Weights of a small GPT-style language model, trained from scratch on English Wikipedia: a variant of Adam for these matrices.
Each number is 50 + 15 x the weight over its row's rms, rounded and kept within 0 to 99. Layers, rows and columns count from 0. The size before them is the row's rms in percent of the matrix's.

# layer 2 MLP down (transposed), 1024x256, rms 0.0284, rows 105-132, columns 0-127
107:41 50 36 24 19 33 33 58 31 41 64 29 50 30 49 68 48 32 32 36 50 48 47 55 63 66 73 53 29 25 89 47 38 26 54 44 28 76 71 34 45 38 37 43 76 61 65 43 55 51 69 65 24 69 71 59 44 49 60 48 27 25 54 57 61 52 40 51 30 48 82 62 57 73 66 31 58 82 38 51 61 58 45 73 23 50 50 28 36 14 37 73 44 68 44 52 47 52 19 65 76 49 59 65 27 62 42 22 27 52 51 40 59 51 65 46 42 52 48 55 60 54 70 46 44 39 43 24
080:51 43 50 46 44 68 88 71 50 45 57 65 50 57 33 32 46 48 31 63 33 22 42 65 60 63 73 61 62 36 44 35 74 47 49 61 38 44 54 64 32 57 53 56 00 39 23 69 44 66 51 41 36 64 42 84 56 52 66 29 51 14 55 62 58 40 63 48 32 50 81 44 48 56 59 61 48 70 41 59 39 38 63 21 33 56 58 46 65 49 29 52 53 55 41 50 76 21 35 22 49 68 72 61 48 80 63 15 49 59 25 37 37 16 67 46 56 29 16 62 66 45 67 33 44 49 35 00
103:46 49 40 94 82 59 34 37 31 33 51 62 49 72 74 36 56 53 57 41 62 51 46 57 72 67 22 53 28 39 36 57 29 36 43 52 75 50 52 30 31 68 54 32 87 47 43 54 70 54 47 37 52 48 52 58 69 17 55 37 63 56 58 37 49 46 33 64 47 44 49 47 38 70 50 52 53 65 53 60 42 40 62 52 64 78 46 66 60 77 65 59 46 50 48 82 44 50 62 49 62 39 37 42 58 53 78 68 40 61 33 66 56 68 59 37 59 38 39 59 34 35 48 57 61 45 48 52
093:70 37 38 36 62 43 50 35 65 48 50 39 42 71 23 40 42 42 77 60 67 24 55 49 79 30 36 75 63 59 61 51 53 34 46 69 42 37 59 85 43 41 54 62 32 76 58 59 24 69 99 37 47 44 47 38 60 64 36 40 48 41 63 44 61 44 68 40 55 33 34 45 44 54 51 26 41 63 43 40 68 24 55 81 53 59 30 66 38 59 59 46 48 55 26 55 55 37 56 44 53 52 67 30 70 29 30 36 40 38 43 57 21 59 22 58 39 49 26 59 38 68 17 57 31 70 15 46
101:47 38 69 52 42 26 31 47 54 56 47 90 37 51 66 29 59 51 56 42 86 59 58 52 54 36 70 46 61 62 34 28 49 41 32 53 48 65 38 55 67 71 64 98 57 40 31 59 47 47 56 43 31 39 32 70 37 60 44 15 40 56 74 44 33 83 57 48 57 55 40 50 54 14 47 50 37 43 47 59 72 66 48 49 54 73 66 43 43 76 49 77 38 47 74 50 46 68 65 65 56 38 42 34 72 51 51 36 20 23 50 68 66 49 35 52 50 53 48 28 37 52 20 41 40 47 60 49
097:64 53 42 61 47 37 47 54 73 33 29 55 68 69 44 57 57 75 56 67 64 17 48 43 58 47 38 76 46 77 22 47 54 60 56 51 31 14 47 62 69 27 40 44 67 35 41 55 74 48 55 45 84 55 21 34 53 68 80 62 55 51 85 54 50 68 54 60 15 66 56 51 41 32 63 67 48 31 30 55 55 49 58 51 47 05 47 60 59 25 48 50 32 48 54 51 54 49 33 43 16 63 62 46 57 27 40 48 54 47 84 29 47 55 45 47 36 45 49 45 35 42 69 43 73 32 47 30
089:77 40 54 24 13 41 76 63 63 54 48 18 41 74 55 53 39 45 64 71 98 55 49 41 28 51 56 28 60 66 22 44 67 63 48 56 64 51 51 70 38 62 65 33 71 41 34 13 68 46 33 68 68 60 50 27 65 36 71 59 44 34 54 34 56 68 47 24 40 63 75 24 53 40 46 44 46 61 66 74 45 67 25 50 35 63 41 37 43 45 50 67 60 57 86 38 36 59 67 35 22 35 46 37 51 49 56 55 59 52 69 47 67 22 30 65 42 26 65 51 63 41 45 55 32 49 61 57
090:48 69 43 32 43 20 42 34 79 58 36 62 42 52 70 41 45 80 53 51 77 64 42 52 53 47 40 42 36 61 74 66 20 45 48 62 40 48 61 53 34 61 50 54 60 46 63 61 55 42 47 41 42 48 79 21 36 18 33 25 61 51 26 75 45 56 28 69 24 65 87 38 51 37 54 42 64 50 52 53 77 52 50 48 51 24 61 51 76 11 60 57 55 48 70 43 20 56 62 84 26 73 34 30 53 59 78 47 49 79 62 47 56 62 53 63 40 42 29 52 43 69 62 56 37 44 17 61
083:50 88 20 55 56 68 59 40 42 60 42 44 36 43 61 39 48 48 70 29 57 46 45 62 26 53 52 66 70 42 31 54 63 31 74 30 48 54 56 50 52 32 46 40 65 51 42 25 47 41 45 58 50 68 21 34 80 25 43 72 49 45 32 42 54 40 32 32 57 46 69 60 30 36 37 55 41 41 50 33 56 47 47 37 62 57 46 48 62 62 30 43 74 38 27 48 58 53 65 44 77 83 51 57 64 44 33 70 40 34 62 32 29 30 29 18 45 36 66 52 44 68 61 75 34 48 60 43
124:67 38 45 25 52 59 61 42 56 32 62 40 32 52 66 22 94 52 28 69 53 23 58 21 69 67 35 51 36 46 64 55 75 34 02 51 33 52 19 41 59 33 42 38 48 49 76 36 67 25 58 64 58 47 60 48 35 30 44 29 38 48 42 30 77 44 40 59 62 55 21 46 67 66 49 25 73 60 65 43 71 49 61 58 36 52 56 55 75 45 43 43 31 34 53 46 28 54 15 49 47 68 39 36 44 27 68 57 46 48 31 54 47 59 64 75 37 75 40 66 52 67 41 60 31 37 59 60
090:42 54 62 44 39 30 64 64 89 74 22 10 50 43 51 47 46 54 80 44 71 52 28 50 46 47 58 76 57 35 58 62 20 49 52 59 44 30 52 46 50 51 03 48 37 74 60 65 66 36 57 43 73 43 31 52 66 69 61 51 56 55 45 59 63 55 29 69 56 55 22 47 71 53 52 45 33 34 28 38 30 57 59 60 40 59 63 56 41 55 45 51 27 73 52 67 42 39 60 43 50 47 43 34 65 40 31 33 27 71 67 64 42 63 18 49 47 41 64 46 38 41 35 53 51 47 43 50
087:35 31 41 15 65 33 56 61 53 60 42 30 48 52 48 49 48 74 66 52 36 46 75 46 69 49 26 65 59 58 55 49 62 34 62 29 34 55 71 49 67 55 43 41 45 55 51 56 64 47 34 37 59 54 26 53 44 37 44 47 22 42 70 13 50 62 52 36 49 43 29 66 34 51 62 40 44 49 69 43 36 48 76 46 54 62 57 73 22 78 46 54 49 56 43 65 76 24 68 60 28 43 45 53 69 41 30 45 46 55 21 46 46 66 27 46 42 56 55 58 48 43 43 46 72 55 66 40
084:41 29 46 91 50 69 72 64 76 21 58 57 46 35 32 71 55 20 61 39 47 44 58 41 50 48 55 61 45 63 44 40 61 48 37 29 30 68 38 40 28 38 17 43 24 48 70 48 55 82 48 40 52 55 65 28 39 49 75 78 62 68 72 69 48 26 41 52 67 58 71 62 74 62 43 47 27 41 55 34 45 60 35 72 51 35 66 44 64 68 50 38 81 36 49 49 36 31 58 40 39 45 99 38 56 25 51 59 64 69 43 53 40 41 70 67 59 66 24 61 23 29 49 68 45 41 37 31
102:72 54 68 60 44 41 55 56 34 30 57 41 67 53 54 12 62 58 30 27 59 70 24 40 94 52 55 59 53 67 73 27 47 37 63 31 43 27 52 60 25 40 26 79 61 66 55 56 33 31 44 54 65 33 59 50 51 61 33 73 66 53 41 69 31 47 60 65 71 35 48 35 53 84 63 41 47 67 47 41 45 48 21 49 66 45 59 43 57 72 52 55 65 40 38 49 41 45 53 40 58 67 53 27 72 48 33 48 37 74 50 60 60 45 47 50 61 77 25 30 59 08 57 22 29 54 69 56
070:81 38 51 55 25 43 48 39 47 56 88 54 50 49 45 25 24 52 46 51 38 45 47 70 44 34 44 29 54 21 49 56 49 59 39 49 47 40 74 66 65 61 72 29 76 53 37 48 33 35 27 71 54 60 56 36 26 53 59 62 40 20 59 65 40 31 46 48 55 38 37 50 52 73 44 40 56 76 48 11 29 36 42 60 50 78 17 71 95 56 39 48 54 36 44 51 36 47 35 42 54 43 48 47 47 18 53 29 78 61 57 57 49 48 25 34 48 51 84 54 40 50 43 41 71 49 42 53
111:55 63 56 56 48 44 27 56 31 50 38 85 28 75 39 43 16 54 11 65 28 63 51 64 48 62 50 70 38 22 55 55 52 64 41 44 60 33 53 43 53 18 58 44 54 44 54 74 70 60 44 46 44 17 62 47 64 64 58 59 76 86 44 66 44 62 68 21 58 58 41 40 50 54 47 52 47 55 51 28 36 49 52 50 69 64 63 51 82 30 30 40 48 59 48 46 26 69 48 42 33 43 57 47 42 45 39 62 64 40 69 57 47 44 63 41 53 44 40 53 63 57 66 41 73 44 63 45
093:52 69 33 50 49 41 53 48 63 51 39 53 60 54 59 33 30 52 41 48 47 60 55 46 40 32 40 42 58 55 75 27 44 55 69 65 33 65 61 76 49 30 09 33 58 81 60 63 58 55 53 71 38 62 49 34 45 71 52 51 40 84 25 67 43 53 47 64 48 45 45 54 45 77 52 28 21 62 30 58 44 30 27 72 32 46 65 52 18 55 21 49 59 46 86 50 74 64 54 37 69 68 42 54 53 64 29 37 40 49 43 50 44 43 72 88 54 49 55 60 56 40 37 58 56 73 70 56
103:46 32 43 40 59 46 64 43 52 19 65 42 54 53 60 69 50 36 89 45 45 58 51 48 39 42 48 73 41 42 61 45 59 35 42 52 62 36 45 39 68 53 77 62 44 59 68 49 58 61 68 19 73 51 45 39 23 56 44 48 40 44 30 21 17 57 17 31 57 60 60 28 29 51 29 55 79 52 57 70 46 63 47 60 45 56 63 41 45 24 26 38 70 58 63 70 45 78 47 45 68 24 66 22 34 43 53 74 33 60 44 51 57 62 36 52 45 42 41 75 61 43 63 63 37 72 45 90
109:58 52 45 76 61 61 59 53 53 45 53 31 52 53 65 53 20 34 45 45 43 52 71 35 25 57 40 40 52 28 31 52 62 41 66 39 32 41 23 49 90 65 61 42 53 52 59 49 57 48 46 47 45 70 65 59 56 58 81 38 52 61 37 55 57 30 37 33 25 35 51 65 68 43 73 17 60 83 87 47 32 56 38 36 48 33 28 29 36 31 44 39 63 37 67 54 15 59 58 46 70 60 46 53 38 55 56 65 85 47 67 61 42 70 50 47 50 63 49 63 54 60 48 43 23 51 30 71
077:46 61 33 52 29 51 36 55 38 39 77 33 33 77 46 58 59 54 60 36 40 43 53 36 22 48 60 33 36 31 79 79 43 17 31 32 51 58 53 75 48 49 42 30 64 58 43 49 64 34 17 38 36 56 62 58 51 60 45 37 55 15 58 58 43 46 36 28 41 27 40 49 56 54 42 57 53 42 70 50 25 37 42 39 54 29 61 28 24 38 60 41 51 38 48 35 71 68 60 39 60 27 56 51 40 58 63 61 38 53 33 45 46 49 86 41 74 32 92 65 70 46 49 47 31 40 73 59
096:61 50 24 41 70 45 37 46 36 35 50 36 43 43 48 44 43 59 29 51 14 75 62 33 37 32 41 38 34 67 61 48 75 38 31 32 50 48 44 56 42 79 53 47 36 57 66 52 25 36 58 72 57 29 69 51 46 31 73 28 60 48 54 59 35 63 72 40 50 68 71 38 21 51 49 35 55 41 50 48 77 55 39 58 50 65 33 66 58 33 24 97 83 28 64 58 37 33 55 64 33 64 70 63 70 53 52 50 47 59 41 53 68 34 43 08 49 61 67 55 53 68 40 53 27 59 62 36
103:35 48 59 41 53 57 41 55 59 59 59 45 61 40 69 52 50 71 58 53 54 25 33 20 24 53 53 52 70 45 77 50 44 44 69 60 54 63 55 64 38 44 34 52 52 59 63 50 35 30 56 51 49 48 27 71 35 72 47 81 65 42 16 28 38 35 59 60 41 48 53 53 91 39 53 24 72 64 37 35 79 57 44 64 57 46 60 49 34 47 54 37 43 58 36 51 52 45 50 31 71 30 71 41 69 47 41 58 27 59 34 42 56 44 46 38 35 54 34 22 48 43 45 32 51 62 39 23
089:52 41 54 35 46 70 84 28 40 44 45 55 51 57 70 51 45 57 33 57 72 58 44 66 70 62 43 30 38 34 32 42 61 65 53 60 32 46 83 54 48 37 76 55 38 59 41 70 57 45 48 35 37 47 21 54 37 23 45 50 57 40 89 30 52 53 66 39 41 39 49 46 50 21 35 41 55 35 36 55 56 40 16 33 34 72 68 47 38 54 53 54 55 72 60 38 39 49 39 34 49 60 37 93 60 30 70 34 62 39 20 55 71 36 16 35 48 49 63 41 52 35 33 47 56 62 70 40
093:53 58 39 53 63 74 46 67 64 35 33 45 51 61 60 59 41 38 72 61 61 38 44 35 65 46 45 64 31 68 54 09 63 31 53 16 51 43 50 41 20 62 59 52 27 71 60 65 51 43 44 62 67 62 51 80 34 48 72 30 55 45 51 50 63 63 52 43 76 53 74 48 27 57 45 34 78 63 58 52 46 48 44 85 59 67 64 57 34 58 31 70 64 48 39 52 72 42 51 59 68 37 53 50 49 36 58 33 08 40 52 62 57 41 73 72 44 51 34 61 39 62 25 27 29 53 58 50
134:46 39 65 49 38 28 39 51 26 58 61 25 73 60 44 21 28 49 47 33 47 44 51 65 75 23 22 45 35 43 69 54 53 70 48 56 58 66 31 72 52 39 51 64 62 53 61 31 69 71 13 15 44 56 52 49 37 34 46 25 58 42 56 78 36 61 38 15 88 55 54 74 42 36 65 72 66 54 53 53 47 44 44 44 44 61 73 53 48 49 35 43 61 51 53 57 49 54 69 60 66 60 56 42 72 61 62 43 54 22 41 34 33 45 51 67 38 57 67 47 40 61 37 26 44 64 62 24
105:62 39 64 48 47 47 75 57 54 62 62 07 26 64 48 61 56 50 81 77 42 27 42 78 33 72 54 35 52 52 46 59 43 47 29 53 31 79 46 67 39 60 46 44 40 60 35 62 63 28 33 57 73 35 41 42 58 43 56 03 48 47 24 56 61 26 51 40 63 51 42 52 73 46 39 63 47 48 59 60 66 32 44 36 54 26 51 62 33 74 50 43 42 82 44 25 46 59 06 52 52 84 37 62 55 41 54 45 35 81 44 53 46 40 55 78 61 72 45 52 35 41 38 55 41 26 67 58
116:35 51 50 09 48 71 41 52 33 27 46 55 49 54 47 78 34 72 61 71 52 55 43 54 55 52 41 57 63 47 42 53 43 57 31 62 45 27 51 81 67 34 52 43 36 52 64 30 53 49 58 31 59 51 46 39 61 16 43 29 65 48 60 33 69 18 40 33 39 59 74 32 47 51 65 34 72 29 52 56 85 48 65 56 41 60 19 32 35 34 29 57 91 27 72 46 61 55 61 41 56 56 52 57 33 60 67 62 33 70 50 61 35 47 54 38 55 50 59 47 14 47 44 77 35 54 38 51
100:48 90 37 60 49 64 53 28 43 44 53 99 37 72 38 28 30 78 28 29 28 52 38 52 32 56 51 35 46 57 54 21 39 64 69 33 39 54 51 58 41 65 32 34 64 16 64 63 63 67 55 71 54 75 29 54 59 61 54 48 57 23 52 40 59 46 48 48 50 36 51 56 22 57 29 67 53 73 34 28 46 64 69 45 52 68 50 64 63 47 66 79 57 52 75 91 64 52 53 48 58 63 53 38 46 54 28 39 62 50 60 44 32 38 49 54 20 39 33 64 70 70 67 46 64 46 71 49
# layer 2 MLP up, 1024x256, rms 0.043, rows 106-132, columns 0-127
094:46 49 56 72 29 27 26 68 57 52 65 60 44 22 39 32 28 66 43 39 58 44 30 61 79 45 62 65 16 58 76 67 57 68 36 60 46 43 62 47 53 64 54 46 55 47 67 54 54 39 47 52 46 43 42 52 42 35 49 66 42 42 47 57 42 53 51 65 10 66 58 76 46 30 74 18 51 67 57 40 49 64 55 68 57 44 16 52 41 59 31 47 53 67 54 53 60 49 23 46 53 53 71 43 60 40 68 29 50 54 50 50 64 53 54 59 44 48 21 74 43 48 42 54 38 39 74 40
098:55 57 11 39 42 60 29 65 58 57 52 34 49 43 47 66 44 40 54 44 50 35 54 44 46 54 31 19 51 48 65 48 78 45 41 27 47 26 30 40 41 57 46 55 43 33 43 35 56 47 48 46 71 62 61 56 46 47 50 47 61 49 17 49 74 76 49 78 36 28 34 64 55 44 34 67 48 63 29 28 56 83 72 79 35 71 50 73 35 52 63 37 55 67 63 50 39 28 64 35 50 48 62 50 38 52 51 52 63 51 55 47 42 36 22 42 58 58 49 64 36 56 66 87 53 45 47 52
100:66 54 40 80 56 52 53 29 40 33 63 57 60 60 51 65 57 23 45 41 72 52 51 55 47 65 28 70 49 30 60 57 61 73 47 62 60 71 38 59 51 74 57 20 68 73 41 37 42 58 55 30 44 60 32 43 71 47 48 65 66 39 28 38 52 59 31 59 55 59 48 72 59 61 21 68 24 40 43 61 54 30 63 15 69 56 44 61 36 82 33 39 41 90 40 44 67 62 50 57 45 53 77 51 43 38 37 45 47 58 46 66 50 64 75 39 56 33 47 71 56 31 52 72 41 66 60 32
100:26 29 67 52 71 33 35 52 44 43 46 41 43 54 30 48 42 37 48 43 38 68 53 45 50 38 44 57 52 84 66 33 23 35 29 45 58 84 72 58 47 55 51 21 23 47 58 57 39 56 50 53 48 59 51 58 48 20 56 27 45 35 32 46 73 84 38 51 54 64 36 74 79 57 40 33 63 69 32 67 49 67 73 19 36 67 57 42 41 55 61 51 42 47 34 53 46 31 43 40 42 74 50 39 52 41 39 53 51 60 63 54 70 54 32 56 25 66 61 70 49 46 64 57 41 45 45 46
102:52 65 45 28 55 53 73 45 64 52 57 57 76 37 47 45 66 39 54 54 41 49 51 68 27 41 50 65 68 75 66 55 45 47 73 61 21 28 20 75 58 30 67 60 54 20 70 66 70 48 54 65 52 53 64 28 53 55 39 50 54 35 60 22 42 59 74 54 36 70 47 65 37 60 55 91 20 59 32 48 63 57 27 35 18 35 39 77 58 57 40 71 48 46 58 44 51 34 50 39 51 89 47 48 67 45 64 27 59 50 54 64 52 48 73 43 50 57 42 47 55 86 72 55 58 22 67 39
095:63 57 45 44 84 36 66 52 45 48 59 56 51 54 21 55 28 44 37 66 47 37 39 42 47 31 41 71 24 17 72 30 25 52 46 33 58 62 43 53 30 73 63 44 61 53 59 60 29 72 43 72 59 29 41 52 52 30 68 62 44 55 70 47 68 72 34 56 47 68 62 35 52 57 63 46 45 73 40 52 40 55 47 63 35 50 49 37 46 51 48 42 51 50 67 27 19 39 55 56 21 67 67 45 54 47 51 47 73 59 64 51 66 39 40 15 19 45 48 24 31 70 74 57 51 76 56 52
102:43 34 34 49 52 70 82 34 46 38 40 38 55 40 31 44 48 33 43 60 14 67 59 27 51 38 47 72 36 55 56 49 50 43 43 73 79 75 36 45 32 49 71 40 41 54 77 11 56 76 44 49 53 70 44 64 40 44 53 52 48 77 51 69 33 44 42 46 52 36 26 46 49 57 45 44 57 51 53 44 50 58 33 71 30 38 30 56 54 53 58 52 25 43 67 45 69 53 57 61 33 66 49 60 32 63 40 69 52 46 67 39 64 75 65 50 44 49 45 37 84 42 50 67 60 41 47 28
089:33 70 56 41 59 55 28 37 62 67 49 55 47 13 45 50 37 38 40 56 64 69 61 26 58 56 64 60 52 13 72 54 70 36 52 52 73 61 28 68 42 74 57 48 40 65 56 71 45 64 60 49 73 56 46 70 56 45 53 25 53 55 65 63 27 57 42 48 64 48 40 54 76 18 42 17 15 54 27 53 43 41 43 63 60 53 38 35 16 58 66 23 25 44 33 51 49 66 59 63 47 44 37 45 59 85 80 46 50 56 60 39 59 47 36 54 35 64 60 22 41 62 40 34 71 41 62 59
109:48 76 54 45 55 48 47 46 80 76 41 65 53 19 52 61 52 42 65 73 28 26 46 53 61 50 34 50 21 53 49 59 55 44 37 66 77 47 54 63 38 57 78 35 38 67 38 90 69 67 61 51 59 48 34 44 73 47 57 25 47 51 50 29 38 44 28 23 48 53 28 53 44 61 46 32 88 61 54 42 58 20 44 41 61 62 52 62 53 36 55 34 23 48 80 67 59 23 50 90 32 34 48 61 41 41 53 36 62 30 43 63 39 46 23 73 28 46 30 42 47 49 67 25 53 37 48 53
099:47 79 55 59 77 43 69 49 55 59 38 26 48 53 26 59 73 56 54 35 30 50 39 33 63 64 72 35 66 13 53 31 52 56 34 52 49 62 37 33 36 75 43 48 48 57 43 58 53 56 54 69 43 54 48 32 67 43 44 42 52 63 58 51 49 53 39 68 36 51 65 43 67 45 62 37 17 47 38 51 39 68 48 58 41 43 16 42 55 45 52 47 63 75 40 51 64 79 49 53 21 47 34 51 62 44 49 57 54 36 41 58 66 21 27 44 65 59 51 45 14 35 44 51 38 53 47 28
094:22 38 34 14 51 54 35 65 26 38 47 46 60 60 79 54 51 35 23 34 66 62 63 49 61 73 33 38 41 54 49 44 42 14 61 54 56 65 54 38 60 20 42 54 21 54 57 80 36 44 25 72 41 37 69 50 48 29 61 40 34 62 35 56 70 49 39 27 36 47 38 46 63 81 79 69 48 46 33 45 45 51 52 37 37 49 08 37 56 27 44 56 66 50 53 57 47 43 43 48 27 63 45 50 55 41 47 61 59 40 69 53 45 58 36 54 59 60 57 19 63 71 54 68 37 41 28 90
101:66 38 64 29 61 35 25 48 29 69 29 68 41 43 38 63 39 84 65 52 24 54 38 37 59 48 40 44 59 36 56 41 49 50 70 57 65 53 51 38 34 96 52 34 55 31 46 51 55 40 46 28 34 54 47 63 38 47 74 51 40 59 40 14 72 61 61 44 46 50 63 31 51 06 57 45 69 68 68 47 41 50 58 82 48 31 22 57 36 42 36 59 39 53 55 75 41 63 55 40 60 37 57 47 53 36 80 50 46 35 28 52 61 42 11 62 31 42 62 60 70 49 54 68 71 41 66 61
101:53 37 64 35 62 38 49 65 41 24 33 54 26 49 56 78 67 21 73 57 39 74 38 54 52 57 43 39 67 25 43 49 50 71 33 61 38 54 23 48 54 67 58 67 35 62 76 73 64 70 57 41 61 50 48 49 66 65 35 57 63 48 34 60 13 91 67 58 57 42 16 74 31 36 53 02 52 43 56 48 46 54 32 60 52 61 50 69 46 48 50 55 35 44 51 37 39 55 71 62 38 32 66 86 67 62 54 27 39 14 60 61 48 33 54 56 25 65 43 70 66 43 41 57 37 51 55 87
086:63 53 42 52 48 66 27 84 76 36 48 38 66 49 27 50 44 38 41 71 49 67 21 60 49 37 40 40 65 55 52 57 42 72 25 36 62 48 23 67 63 37 40 64 44 48 33 34 51 45 43 53 62 68 45 33 87 72 35 43 65 63 44 65 62 61 50 45 66 39 63 68 31 34 30 46 38 61 53 69 56 64 49 59 44 64 29 37 44 33 46 48 21 58 84 42 53 50 27 68 43 70 56 30 43 62 83 59 56 58 60 42 64 60 34 72 59 59 49 74 26 43 58 56 44 30 26 46
105:75 61 56 27 36 40 51 45 69 67 51 38 27 53 51 27 59 48 40 57 44 61 41 44 61 51 52 46 35 46 29 46 31 69 42 58 91 58 53 48 49 52 81 43 54 61 58 65 69 91 45 32 30 39 54 65 35 53 64 27 50 60 19 12 56 73 45 28 68 44 47 41 75 37 72 44 59 24 60 30 44 43 84 14 73 61 37 44 45 48 41 25 35 56 62 63 69 49 43 30 53 34 37 90 36 41 77 59 69 61 50 52 61 54 51 49 53 76 51 43 74 79 49 28 75 46 78 67
100:68 30 41 40 57 62 40 68 30 53 42 69 75 40 54 50 47 70 47 75 43 30 49 65 56 41 60 65 29 47 58 58 55 29 38 50 46 54 67 45 46 32 65 60 81 58 37 64 72 50 38 62 55 51 58 63 79 49 71 56 42 50 09 64 28 48 43 60 17 51 47 58 75 40 48 50 65 41 36 28 50 64 47 49 52 64 39 62 60 64 52 43 34 45 46 48 44 39 76 65 59 41 45 93 66 33 40 61 46 47 70 54 51 87 57 54 58 55 71 84 84 27 42 68 53 76 37 42
105:30 44 52 46 55 39 24 46 22 70 46 39 60 35 50 62 76 65 46 35 65 67 67 53 67 50 12 69 45 50 75 39 45 54 37 51 37 51 33 55 50 41 49 56 49 53 35 68 29 77 42 50 41 33 81 44 49 48 58 58 39 35 62 49 50 11 55 65 41 74 48 39 82 44 85 42 57 53 31 56 33 52 36 41 64 76 65 49 49 47 56 57 37 55 76 53 46 27 61 46 52 24 50 55 35 47 45 41 47 40 42 57 43 80 49 29 41 43 58 46 52 28 18 41 33 50 44 62
103:58 32 50 82 46 73 16 52 88 41 61 38 21 46 58 48 83 38 54 51 42 42 26 36 60 33 29 88 22 67 37 43 59 53 52 67 70 49 30 62 41 77 45 33 48 58 32 66 51 64 40 48 69 48 29 44 67 57 33 26 40 46 48 21 50 57 67 72 49 50 25 55 51 61 51 33 64 63 41 35 38 22 71 50 61 52 63 54 74 42 40 46 31 56 66 56 45 25 59 57 63 59 66 54 38 26 77 48 40 19 47 54 59 64 53 64 40 56 42 36 62 48 60 48 68 31 29 45
096:59 55 34 54 45 40 11 46 59 68 35 48 54 54 68 79 65 35 64 80 60 27 59 34 47 20 27 59 75 38 46 27 48 56 65 66 58 58 32 38 63 53 36 53 66 17 47 62 57 59 38 49 48 39 59 54 55 55 39 46 28 34 46 68 67 41 51 37 46 28 42 46 68 58 40 22 32 53 43 37 46 64 77 15 47 46 22 77 50 62 48 48 60 59 60 88 31 52 71 37 38 51 62 44 60 74 47 45 60 58 58 53 49 36 42 28 65 49 65 34 71 47 75 64 68 24 72 76
097:66 76 50 48 77 61 65 45 65 39 44 50 72 61 59 50 68 55 35 47 33 70 60 38 46 42 44 39 45 29 42 37 28 70 53 58 57 65 44 44 29 67 60 83 82 49 86 25 26 74 39 82 31 62 59 50 94 38 69 35 45 48 44 43 58 55 59 35 46 28 50 14 32 52 63 65 57 67 47 46 55 43 40 50 56 70 37 41 39 42 69 34 38 79 46 25 58 35 57 25 48 45 47 36 52 34 24 61 68 62 52 51 26 43 54 28 55 57 55 62 49 70 24 28 39 54 31 27
101:61 66 48 64 58 48 37 54 50 49 49 33 62 14 61 75 48 57 47 35 55 38 23 38 46 63 33 53 75 41 79 45 70 56 60 54 66 41 10 40 50 75 63 74 37 48 46 34 28 46 51 34 38 21 33 24 51 47 47 53 66 42 61 38 37 33 60 26 51 46 38 58 49 41 17 44 66 47 61 55 54 42 44 57 67 75 42 43 21 51 88 41 55 62 60 70 42 91 32 59 45 49 47 58 48 33 46 47 40 26 37 48 49 41 58 35 42 36 29 36 36 48 42 52 37 31 70 60
093:32 43 49 51 54 62 48 48 60 76 53 33 63 69 66 51 79 39 45 57 67 54 63 62 58 39 77 72 36 13 59 33 62 33 38 59 60 61 57 50 38 54 69 26 48 41 61 76 75 31 49 63 37 58 50 28 67 67 50 44 40 44 51 70 37 67 69 74 35 44 61 50 79 63 48 57 52 50 55 47 52 48 47 52 76 69 48 40 30 61 58 52 64 54 37 54 29 16 62 63 55 49 45 29 31 41 34 47 34 34 51 69 31 33 37 55 40 48 32 40 69 39 41 72 58 24 49 44
099:73 58 56 66 65 51 71 48 50 50 41 64 51 39 61 48 34 90 29 54 04 58 48 38 38 55 65 35 38 78 55 44 55 51 36 46 67 47 55 62 51 81 43 51 53 59 62 56 66 60 35 52 27 49 41 32 57 30 53 51 39 47 49 49 75 48 56 43 50 41 34 28 60 75 37 65 33 46 62 59 42 34 64 11 52 51 64 68 59 78 22 37 47 59 18 71 63 50 50 58 28 64 47 46 52 31 52 55 52 55 59 56 45 63 55 36 43 58 26 36 20 38 38 65 74 36 45 58
110:36 54 18 13 73 66 64 53 72 31 25 86 35 30 46 66 80 71 60 59 40 48 42 39 40 65 64 44 35 55 57 57 54 52 24 60 35 57 67 45 29 55 60 52 60 75 78 71 22 50 55 65 54 45 56 56 79 68 62 48 50 48 33 21 58 06 74 51 15 42 41 41 51 42 57 18 40 70 30 65 49 34 49 60 46 51 43 56 32 46 48 35 41 74 67 48 61 34 30 57 45 15 66 66 48 38 42 46 51 70 35 62 56 58 50 37 50 68 49 51 46 64 62 85 34 44 45 63
102:46 82 52 37 24 36 26 41 58 30 42 63 82 47 14 51 60 34 76 66 65 59 36 32 40 55 60 47 45 29 50 45 46 53 39 48 68 72 54 51 62 66 50 42 70 55 39 85 84 40 32 21 48 43 43 58 59 72 68 45 36 47 21 55 24 52 47 43 39 32 32 53 58 35 38 21 57 43 62 42 30 47 66 46 49 51 50 65 48 67 48 39 50 54 70 55 54 41 37 72 53 44 77 39 54 51 34 58 58 51 46 52 57 63 60 48 44 50 80 34 79 40 20 30 25 29 94 31
104:38 42 60 39 14 68 27 36 50 57 49 36 57 44 59 31 62 65 59 16 58 44 62 78 50 53 46 49 32 44 51 70 45 25 36 21 57 43 46 50 49 68 74 28 42 36 40 75 70 70 45 28 33 61 51 50 31 59 61 59 66 41 34 47 27 49 53 68 54 49 32 52 33 37 58 54 67 55 40 61 44 50 52 76 60 39 48 62 59 43 64 36 46 32 67 76 72 50 56 63 40 59 67 36 41 54 46 48 28 51 49 52 52 57 47 50 56 70 45 37 55 37 51 41 79 70 55 64
098:40 63 82 48 67 60 63 31 42 68 31 40 59 46 75 46 39 22 37 42 48 44 25 45 51 41 43 25 51 40 66 45 54 30 50 52 73 43 37 39 27 48 69 77 35 43 54 67 43 44 35 24 30 41 68 34 47 65 47 55 39 45 76 77 65 68 48 77 59 54 43 82 38 63 69 51 54 61 47 23 53 66 56 34 47 53 39 55 55 26 67 29 37 64 39 56 51 94 36 45 55 37 67 66 52 33 61 51 58 30 48 52 51 58 37 75 66 50 58 63 32 59 47 56 38 42 65 64